Part of a small language model's weights.
Size: width 224, 7 heads of 32, vocabulary 32000, 20.7M parameters.
Architecture: LayerNorm before each block, rotary positions, no biases in attention or MLP, tied embeddings.
Each number is 500 + 50 x the weight over its row's rms, rounded and kept within 0 to 999. Layers, rows and columns count from 0. Numbers have three digits each. The size before them is the row's rms in percent of the matrix's.

# layer 14 attention query, 224x224, rms 0.117, rows 152-191, columns 64-95
109:448526553565581491495518495509515426483532593352486501502499492508470521521563466506473430483411
118:466508409482490510594430460498475542481523497464510432453460489523499455536495610576471557533481
108:569395476518538436522494521421475535516588598555543413534451491552539425428525477523456581523462
123:459470592502560474473518474531522572500545461489509556461525549568538491477463480489470471440574
117:529381557521483466472473522541557484401510499476377509506484457507428379464477508498504450574563
114:534529529441562481465478575526461478534549604469460531506439518525494489529521576465437531416404
120:438459423488508431471549492453485514486473601565434471563581552535554535489553474473470544480491
114:447590441574514581422527508505432431518477473462473507407496458531457483435532553510527457601446
073:560529500540636422466483497489514418581520482550465497528472504488469491502422555438583574520500
068:521357454535562569559451521518590439562446535520388502483473583523477490478480579530562547529449
075:531385520502561576532450465576541482585498525456460594509430519531456487495491513493601550498462
082:549438498418578554580516473536452475547513562509524479374487508482401469606561562484409508471486
091:524526524479538503455489580513451442463533453584496557541524552492560479429492474473525538517439
094:437518496582505468577602475429544500442483461575510451547505451445516452440466517498568506408522
099:622408466496458491593470431491460536536399502429532526598435538498533550594510567521484531468482
081:421530504540502447525499563521525584481523490460440484563571416469493453465496528528509519399452
098:538480551522506527488414549535475469609461561444428497451554472554463481516550540480474586474537
104:553497515428597443527465447594502430501471462559553458506481494501604493508533473538522493406512
106:533471537484491485643467536486508498511496502631425530550578403478477519586438530542467528552525
111:560457470506525510465509460597432482517478453462548485449544536505598536592491528510560451588539
115:393605461448408541501489487497504497501413518491523553464451499446679528475522509417509592500480
111:585528395473526493498593490540553449526482553459368452488488546386410580498452448457478557487526
099:548470486454561421498526516480485519462568453406457531665526530519491500436509522448520492511506
099:519365451496575511557488471454468445431444592595542504460473573515455453495487493460554515442577
066:526458513519500481514482549477434490526524487506443546537444465435503465462467528471487530478438
076:543474540574496489522526573417488524620578483505470522479580453504566517475500475480410560502460
080:457494530503547485505488541475569482450518434494554535507555533548553447420451526453472424546530
079:490440433471449601524487495428476510499531518518508533534426475551416510560515509473517522488468
088:506598535431532460497501508528452515444573526557545543468468537444530453437547360591555541476531
087:463472525561541457542452454457541612574475519447492572509514478539483472499559589539506564512491
091:462551524493529539528473491449454460516347491539498495454542579528530482538436552481492490504484
107:506443497531643477492526611431556488528450529597529469421421474471521487503532484548481491546517
100:469542514446521497490470529349548452532468508500476537476554542496468497526538480509457457594598
103:505419507573533541455539648560494508605486591480498482526452524603510423460496584490468479520566
104:408434509457608439527461617489501544464466482498419477499618484494449551429540485547474487581460
111:510546538497478530523469396504445552464522409501468524473599646404541463410537544458526551493426
103:561585572521478546543534483480423550488529429512561576464531538562554491464459438473526502439424
111:466496562475486534548527534627469447521542499493472447484424489544528561574548521434470489489420
103:434573541589461492432527634515548496559531535532415541515546417560454433528495477519406494505513
100:377516501495542460447412574446474467366464494577500456521477507531511496459530462546427419399462
# layer 14 attention key, 224x224, rms 0.119, rows 152-191, columns 64-95
110:493481470432408535506410477417499516507460578502505541452432492511503517391506466439592531573507
114:449436542490500581455410506508404440513497448427536492550465508455546491447516520559504496550503
114:549476493529450514469419484433521588454501546533472503508467494499451446572557481478486529481556
131:518610521523521443466458489555467480397461471433528490453513481561550488496499471486485604508460
120:505430455572491546491487461412529398410494480520435445447517461471452580483466607467493479480570
113:459522624517562473537514457569483474504552507424545434532492591575567474525519508471510485449442
127:516480409540494500532556514526428463525590477523520436569539502545513561579488491490392506519485
121:489567443498509509476527538507482562460509437484619471539500501494541433384525526559397489557430
065:466458558477448492520434483416499513403517460468411530388473562458548480566522528485450503523547
070:514564501542597486520439483509415545430517498478478561496369569501556586539457515463443439438444
078:490541404576546396489494512523446521524508524477502521462447558474409553489462515576555495408567
084:529490532539550440471531494466447498493510499471461487550520341574493486514595469527573469484462
095:523485475503384570507467552492498519551504485545525367506537566494565546552422432548491490451501
088:458509408474456479456470508590456501535505484431568503430401422512527477472516511497441428524484
099:449442461486440447482490510449548586515512555496469456572398431561460507496537496463562561518511
119:472524527557396554549466496579482527393500437497507562524397563470511529511430470494612552454471
094:431514550545587498390514484503446463490445430477449451485546505469538590437488465527557438437502
111:459568435527525580533544398525417491451453475599473572498535413530506471550496466549556471398452
102:570447478536406443469498489500478461455429551387508451416554432529526606547402506476433485561426
111:550485502519635441575432545444521471459566533507578521415496567459549446479534466498514453540509
108:524483544481509409565506467490470554572504538631551503541532489428590528466531527522473454636496
110:509512516449557549566484457491549418543455525519438487540545503510491435494580573513467560498447
099:471507498548548483633479491560434431462526487562385506517513530526419526515580467486518477523341
104:530502479503523593505509549475501598496445560540488552423370562507574507423491576499471404480514
068:523563521493598524470524539507482526463493454399542407447515511512493567523562491474512514440552
067:542572459476535551469480546544490523560491442444531457541433474386542549451408466564519515453576
078:543441481383507555508553471519515542557494525559484508475487513397512537429512418519517444458439
071:506559496528630475506513535570505419479449496538471475504506464578479478414563487510494572519446
083:550465499545499432491490454455446435534547441481514532457513440470484417578468597386504513500514
099:458497519533453414503516521390526521479542490495328481502532546463550476471513571456542496579457
090:456541362474576532636547458581440536546537478522488450523478552404469563453520523513486495577474
093:428513489541510633500523516522541566459392481477481538485493451483466548517476512457566538445526
101:519508466523478480455525461498548544499509558496487488534463534461410364521518529486370462549537
099:433404465447590530474471546496526477588492496508451468438500582602489480502473515488491544524460
107:492477419531458569518474538432440467539462512507469395447499481483506533456501482528415507568479
104:532532504449525480378544425561503599569476492395473585445495463527567517564645565513509518521427
102:536483611511499531522502510544470541454499551481533521506610503563519518536557476555467485465477
102:536471518505552443555467466593411490509546536492509423590455482498554495464567497539578413410493
100:473482537404619448477425523548471527424506521557541497559456472519450501560503448552528542497530
099:534526472541379538482445549474395431495520476396571620473572508499473496578605563529524461521471
# layer 14 attention value, 224x224, rms 0.218, rows 128-183, columns 64-95
078:525506502509488490472545531520405535574423507442491615427448580415459494449467463461482467477538
088:518535521503485515400467521453412433508440461483421573541452560553524417514486491555550495354561
080:489510526578491488476437404477524518466568534474493531396543475483353419517428499526582495454513
079:481517484452441512565419484467514610484388464508557481540536501493512496440470566474493441531622
080:491540528499525523523507476563442572470547625473422532443416453542492481497440471530509493489548
088:593411424456455593431566555551576586540475452507519494429471489545497513563599466502534485464515
079:448506408454486565561412529566523440530508523467488535448456497511498448488531482522623487558530
091:458544477531561452512451553463407507436472571566429424551532469463540551512533555470484554526491
075:497465505527431538576429503485489493509505446439465568473424472467500473431490473552507552485562
076:486497522538471464520477474571559517453533570628467470530467470554526467577474486521441480565557
089:451481525475489443477491471444565467540434485479574472609558536417428535458456540454432450460465
073:546507514474489528441500477510446586493417448475437431445472527538463543513484461590473585375432
085:472498489496488506497392408523367472459434465409504560459497523490555458517446490532499521469431
086:547504522468366525463447486486573477589548421528601463460500522545513577598487541460456562403473
083:459530613508607513438548436441500440522477517550579450453437506491500483550582493512501500504424
086:526506492561515463543471500452469523452482531555483473540514501410473538490481502561496450594552
089:612435377526400524545429509533429455506521503548531443433478366515547530477496470548542471472525
084:492483530478530459407515489521471417463521503526601560373470535468543554531540470542437519611477
085:513538466447502451477521541513484396436586571494522531474497531551492452511494431468474597513422
083:526624483490546507542455489490418415488503520547509587507476402545555532481561547452607451474438
082:488441555544418483414464541544524426543512499611543516567509592558459608500519590458553640574400
078:494439449584519411548430490493457500567536521529505607526523494497487509409532522463482500572464
086:502415410554553567522431488462448515479505461508418542543433462492390479537473462567552495519578
077:485436536570437513545509587415557423483473559377503456467475445554518450500498445545552454513516
087:478423431467490527471452488508542458460455501489456459442483493501534496506535480539489526480474
082:497451464436537441472444419518494562484512521546501496502447442487516510612539438563580525501475
079:504437527507455518498500498473399569523450433572465558510433598566424532493463511463473561473480
078:515530506477509435492515528535437471490572469455464514504526461497481535503592470553504478592428
087:436496584473433571491480563620554571532427501633485488485399439462472520480547546519520475467473
080:459537389520465535476476497421478580423432522554490525484535437491386538522476502530470446543506
082:494386539488581515512499497450556432489515542466453514522504475511435537487434507520560473448511
078:526509475474500601444518547490536467527612592414492453556494568496556578428501371438477517513465
083:545553474466481565492445485532479613465521473544477523465531415427468478468476530511435503481487
089:532450481471517658515544483592475545482491543515488495562580513495496557482467462573439521477439
083:534427561492556439509489468405493483426540533389569552492545529466455551561473467417607463571594
090:421512389507464514401414560628498461472533492536414537524509502476457478506448523608497420408470
098:470463508423525505578446480568545592459465459441476522477456582443496516422503472496493498493515
090:518551369572472511498432475363452528418444449597485492535520530408534570469592599508469535504457
091:432549463504423418472527529606520502543484472430402498523417453470385464508475597522461572527556
089:529480488501584453539466559607435452503529549462484594479504498479407585477523464470441474518551
089:471564458536483400491563513602487457510472525429504464485471519555484519457458472456527412494525
097:497464453482461455510490554437459657491545465494533500464497516498527575517527496464476525486460
088:585406434496506525420491538521512408539510440395499526560475505497533543516508518513518473496519
083:446558443455573551536454472467462495434589493426520395528472548403553515535495504435482504451556
094:418409425446596506472385546513499496563547578504485563443431548486529536537518628576494508480500
087:476525520556488558426451467559535515486568476456502523417549637562399525439577462466615584430490
087:601504531440513473510536432423492499570578475517559530600483559445483485463485456516511485486479
093:516537528418497425514469500508437588456516454534560579522514556469502497567537520494511489473531
082:489502533548523548590567567420535496476634502489546482390485542642527469560586471450480510546559
081:562488491463485492529544560469505520426493485484480452489523517561518527523488507485542486430519
086:511482501604522557470394548505465541523581482524535525493487455497526444524499537532418560411459
090:528407585473540423508504503567513418506497525398554487589569526518503496489432499588391460571471
083:502499456493517581520443509453458499494554552537515489522526502456515408550558579469468431528505
086:477447567498503488520497496578422523551553565410543543602479501498490506506521575533560544442563
091:546534591548375497535518513476441480575430418501486501573538472470405535556435557497448612434509
086:481521510494466473445663541434519593445498540447490497543521509525501547531527521576504518524524
# layer 14 attention output (transposed), 224x224, rms 0.194, rows 128-183, columns 64-95
077:469528554498521484511464465479540479419542512530457530483514532694559454493445462490506498548520
088:524581453481512446504464538509430530472583594425452464544568393431485506479555486452446420592458
083:489492506496594544520417502472469566502446512483442508511536540510543377467510424510398561518455
083:533514619495588473452563502619524502502493482663501472469493530511527574473551508526494578371418
081:404520489489552463456507401462520468424459430539489524504509503555533439448461487605517497567436
086:442495492477580533403475460552485424583493493627520429477617512512577583507383428453546460478524
082:506397499488523568433580397510491532474447506578559460538527466489466432551454503537456478439425
092:520514458548445455544509565517562452473501513375608445516476500489420559477467499494477503483665
071:468512451443536512435569484463524535487459511448470422496429438509520495454607516526450497525470
079:530525538501606520437537577517500539505512474509591504479509487459516528552438469454542489397524
090:556493525494523542521432562602492506614428448457385586520517484517524476485534517514534544507572
078:479525474467470497482582531475545458508604583450542474527447499509509501413471450501491515518537
082:505515554510441441554530548503568485386502548462494502543449387465566445466482483513484546526473
087:566466487549486537547512556567444466502532502519505501486471448511513476427467598503525519483390
084:574540411460479566473466537462490485554474517443519596519568544514449499411466470393478470536475
084:394544519556493492441536478547520495492490402462554512378481494478558426570531568545506431429461
088:472432551469521495507483600515544586602411514511429491468489535485482558558494516499468508495584
085:489594521514479475469479501468444515535468484427485458518577593567471516429548594458511504545583
081:450522422387494488577512481493452523494466484491510484499404523503513586553503471484519541458454
086:583390531497497446413409541567562525481525485501495439476477527476517527574372512522458500511539
080:530421485427654564543575486520410514518511526436533458508410423463444439534513425527490456549530
083:549560589511431574476462572422451472543543574509520516555438547495469428496507550537499494494535
090:455537501492425535428464567532477533575458607587583492451499504528520527518538538484501498430537
082:448494519472573484430548466499504548486524515551514460471503529549536447556464551410475525563469
091:562487511444535509548586529513433494525453538509588586584486568508411447538480504379467508526493
081:497512515533452567515523537477402505467490453577525569408517589461515400499487552459523510548552
077:406592470487546515462519428443574448434482509460505501464451507507496417497473496500618452516498
082:456453441513495551552430460385542498490515419496508553446583538566453556524493507443577483439433
087:533508469511613390540540472454485486504532474419516438564559541419587412516441417466534492585506
083:452527528422547483525404438532506446482531563451504522514580455535599450500466529454512479397530
086:407517458439505518495450539542524467552491541439518568550414490528531344645612559502477426420475
077:478387531468520491495489414511531487551495434468526493463557447564505535581349486500479430383449
079:514533400507455467529551360563491483547464499480454429539446433376500464461463559551530469563457
090:468506557500554587519636425506465475489580513556463518501569443512550485511390419540466526462526
084:547536465511464588513492467548501594508485588480472532459461590502518489532580464509494531548519
090:441524513540399470432370544492483514513473424594585533455521547500481544505563524460564467448433
094:645389579454516453531411485467483560475490550453441565457470510551508457561447566477381475553492
091:491660362457541499444482559385497449389434511533429607521519359551443475473491529427534480525448
097:481427531556490476464523590529504475500457449547518535547411471536472518524512466506535518443511
087:493504506495468458582485434402401540494490536500478442565480546565540580565442376502525423461494
091:497506511571539518544627482573433388447513537452531496561549500476447426509513558445573498536490
095:552435444456401567456522447427611518487537539508453576551478457418514537503386436539540526462472
085:534497496429499475420580505466462523540510502532564496485632446445498517506533458427589539464468
083:470577484514544504505472415505491494505494535526549541461493470542594434479497531437558522507539
093:521476467489560470504385530521470471562543505505443521566467578454609543515423483502491505462359
093:460446550582512468485499456541598529443485439525474538532368501480564542537605501524537575441655
091:546484588507456496499509459477418502505487504458482616508481478477499451491403492542455564559493
099:480497480542493530510506458508508488421443532487452538533522476603491460475520565510436542528501
084:541464484526460500470509420526481518504517490455447449508534572616530378549521450554551497453513
082:488499483495490552513526541495578582530577505638449384474549540459463486446514472507446465531561
093:434527604541511551484453534474585470507478471485471485492420476562495502534487468573535464461540
093:641469518413460519427436427443454505522502466498466472540592457443439548474463513615515547498536
082:516508455422561569540513561523563510528579578543501492536400427527518457488547539542573546437488
085:531497536543528487474524501587478536629626488483536542477530507564568481574450486512567500347552
092:437508535508394474527531473552527515459495512428554577563577501597512474577509407515471511415486
086:503485520392546543461601494517555452543452503567503553503575550594412531495519553515510516486505